{"n_layer": 16, "d_model": 128, "n_head": 2, "n_kv_head": 1, "head_dim": 64, "d_mlp": 384, "vocab_size": 2048, "activation": "squared_relu", "norm": "rmsnorm", "norm_place": "pre", "norm_eps": 1e-05, "positions": "rope", "rope_base": 10000.0, "rope_fraction": 0.5, "qk_norm": true, "attn_scale": 0.131, "bias": "none", "tie_embeddings": true, "parallel_block": false, "extras": ["local attention windows", "a smear gate", "skips across layers", "capped logits"], "init": "trunc", "init_std_qkv": 0.0207, "init_std_o": 0.00366, "init_std_up": 0.0207, "init_std_down": 0.00366, "optimizer": "muon", "lr": 0.00945, "beta1": 0.9, "weight_decay": 0.035, "lr_head": 0.0189, "grad_clip": 2.0, "warmup_steps": 122, "schedule": "wsd", "decay_fraction": 0.941, "decay_shape": "linear", "final_lr_fraction": 0.0, "batch_tokens": 32768, "seq_len": 512, "doc_mask": true, "train_tokens": 147400000, "steps": 4499, "dataset": "wikipedia_en"}
Each number is 128 + 32 x the weight over its row's rms, rounded and kept within 0 to 255. Layers, rows and columns count from 0. Numbers have three digits each. The size before them is the row's rms in percent of the matrix's.

# up: layer 7 MLP up, 384x128, rms 0.109, rows 152-162, columns 0-127
# down: layer 7 MLP down (transposed), 384x128, rms 0.0612, rows 152-161, columns 0-127
up152 077:106148128067134068164150053102178194105129137112118120103062061156176171091160109165104132199120155050135136129095126113131141132125173159150157131141125107117145150166106143132131134154078174167121186116170127087181176158098153137086100137112122162128158157075118104108163089159153089129111136083107083152087109182155148120080112098155131161094133111125120091198112151146100140105172
down152 085:142117133068143152105116146112111194113080145196186070152091132136133174076095086135117135219149120114136199137116158138103150138144084162096120164122124170071117094086112112104118192144125129094190092124074181149111096150166099133129116132159128074183128154125141128133088095090146169081133107132133195135075076154159142193114155145171149150120114107146157107118115163093133134099163
up153 115:135109113135151130106110108160118088174123112129133173089110153159101110149110167125096164095179131113132096123125161146190131176111170193108096158132156135124179064093166122069137190113110148104106122132130141151169186090141119168133170080109159136205190166125156183096146163055130073137106146128108135111136155112178145182122117096074173120065133105107090085069123082117156164105114
down153 123:137142105100125161131143064113112057093102076184154148133153130138117093171089125112123151163142205115162124185078138126122159148164123133168134143134046116138147154095157100092131135152113159104098126163109112125142079072173113209133109127107156152150146135101137084122090126116163079209132205120116168149123079142163137183118119114113116144114113180139119149030080120124099096121159
up154 124:102130078087115152022125117145157120150153118100113194170180079094109127115131158168156160122132131092137164123159157186087090069125157120125110124139130123129114098166122178125128107088122086111166119177139169102137128089133120156107163099072162170110161139126191136145207162161120159162108105149127115116144126161166066093145163122092147119085091101093128066157203175156117103103165
down154 107:062099113133076072130099126171105130119115160168044145099143091145112150101089102201139128143120128097148172181074104113160112141158119190163154063122154103158132094084127208196140120181089119070130140137169140125161141117090141108104149137102119172137213097161080170129156122098126140105193128116117128105111150089128158124124179167117103088124114167110127105151130110161143102177134
up155 107:126143125137139162118131091176143122194103154112054195085132117120094180089127059117096158125101117165142078058065123106152122112159114145131138184153117123136085123168179114138118151217106151135121100058146114150100140092131171132133196086157127145157116120112133147159127185139114106124136160037075172136111133082142151099106156143123111108137141187067113112109127135131155067113124
down155 119:192132110172092149083115132092166116136056103159078140152145086196070164104174116095124161113158111133057138164155146141062110114143140172122090156117113119093056074159132067124099110102144160078174127109090147112118165109143102119133152107139171122185101147156180148122158092150099140131096162143151137155187158119118137116132135177090174111171136145101164174054167132133096102126156
up156 115:111146145105094125159104143185157076113139165132192133069137093131121160088152098087093177131129090057115157137075169076064096111076172098136126107118135077102081139110137136091085108153139164117137107136133102120133161138124160145100151099152059081141178155100049146185074102091145118129113108092078138196091143167151100103121106124112158112137118094083123139143162164087130067150152
down156 101:155150138183106162117094148163121092159157159078078121103130146064168170124110064169138106113118157130113140109156127135145162129137042119138128141175107136118118122121113166137163090190150165058177080100163154173135146123210118165169100141089148084140145138140200124140137151142111120188179046117139147087171149150103165133101125107178143148157109124126156092158118204095140142126118
up157 121:099135141155162128124144072155119097147122117082169147162091116102087171127165110127131183091047112166037139109146103077154077090111080123148117187160144151061200139136172085128157108133160133131090141142109192123168091066096128045154155163119131112123130142126163142130142149149125151164136136175061169128114168117152106114123118202124091151105134112141112139139135155168186140154120
down157 118:138181082150166102122188106157140123133108129094160138178143074145160095118071118187075101072086078093122124142116155096168134134125139085137145168156131166055108165161149137171145061140141084124143165109115113118064086089103110132154117138114080161138102126135066112069176100115093136100104184125078123110100113136157133123079141178124090088077037154144110096119114127101127123122160
up158 118:162130144132108060180107084065128118106184092124118077114107097124125134160104095113113142156129084140146186151096123184083106168152126114171165119141170105088088084149130184081181108131167135111163149112159193128122114095128130191118126115111185127142050153131129178150104168082108127106159077206133128109130095096117095107080127101128121100093068119180144169109078156137156103161113
down158 122:107142131109088123121159121108105112202117171161113150140138136180120124123160138124120102128086180107172115126146180147125078046100171127123131140161125079118167196079103127115127155073134149158062085079145092136051114176135125150126151128155204116130129156150133151121134100150122151133114083099070121100161051141156095139169145135154109053153144159082099142118102110220119151148148
up159 070:123116111101108155072150126152099091159170096097117067113120203104109191083179126140168119093159133161126158137146114160095108096116109139197093126115191127140085076168115163088133179143145154159158087139152100108107115152137098100172152157157140070117083129074064153099138107160183110101138114143114082136086183100145080109081180146104068138120066149131161149112102108090132136171119
down159 070:136065132138202134141115160104120171100154130084075179107097106132128172124116148165131131127159113103185162119108104112074112114106138075125142024107157149160148195138145104126180058137142140148134150146102175118150175117131188168081094074117085081123143109140171152117083140131115162129104177154100177149180135133091070137128194112137132132145140123173109116174141142126179134162181
up160 046:103131122107131126134149139109108107162148148110104129186148126137144144143080129122158123081153136120138139120131191098167191098124142138154046168080151105147081071091130167112121164100063128105114082090175177142061065100144134135164082128200135130113119086157133139123132129091138122116080045128166136042154148079146150096110138090151137139158155156115127098160160104127028152139115
down160 047:150131181072157086125137151117137079106142173100095118160120105138101147163134130146126135137190106109130101158176189111096060131104147143162077092114118142162112084146134182105149135108122204086140125092153130128098134156145155113196086144158139201115118164130151012125138101111121111122093056108106146058144167105132162104066107136101140156141160149072092134157097098099139116106156
up161 103:118119115119051088184108112126143168118123092128117134141095126103146055116151093157148159105158154106126125140138136149150103175143137136109134109074142114184138149216103173172163083081164175155124089150139133186130096151132150133079086182152199137209134126094112141194129156102167128151177144123161078092118127109106176124113148114101124070128078057083120067131124130138164131141131
down161 105:077141148102116130150100112143153150125104129202169112104100098150197125100110147120143087125206100199112110139133135148121189064126110128152173090124158171104160193052120158157134163198157129082173107127180084121133102093091139095146163165147165101129148132112107181101097122104148152122109137181087137132161111075129199129095159085111112154140118151066089101128112170150120100151146
up162 135:086160109158133163066070143100180146094173133159147127148145136130139164139159158106123132125243161115108150124113132073096099135180183121131187137129141160097130119116122167114087159165108079111087116099150133156127143121113183166140183152100077129141152089128084149095115109094127154079099123101156091149151099099119164078168136165102184095173106138099192078129126112127138111221119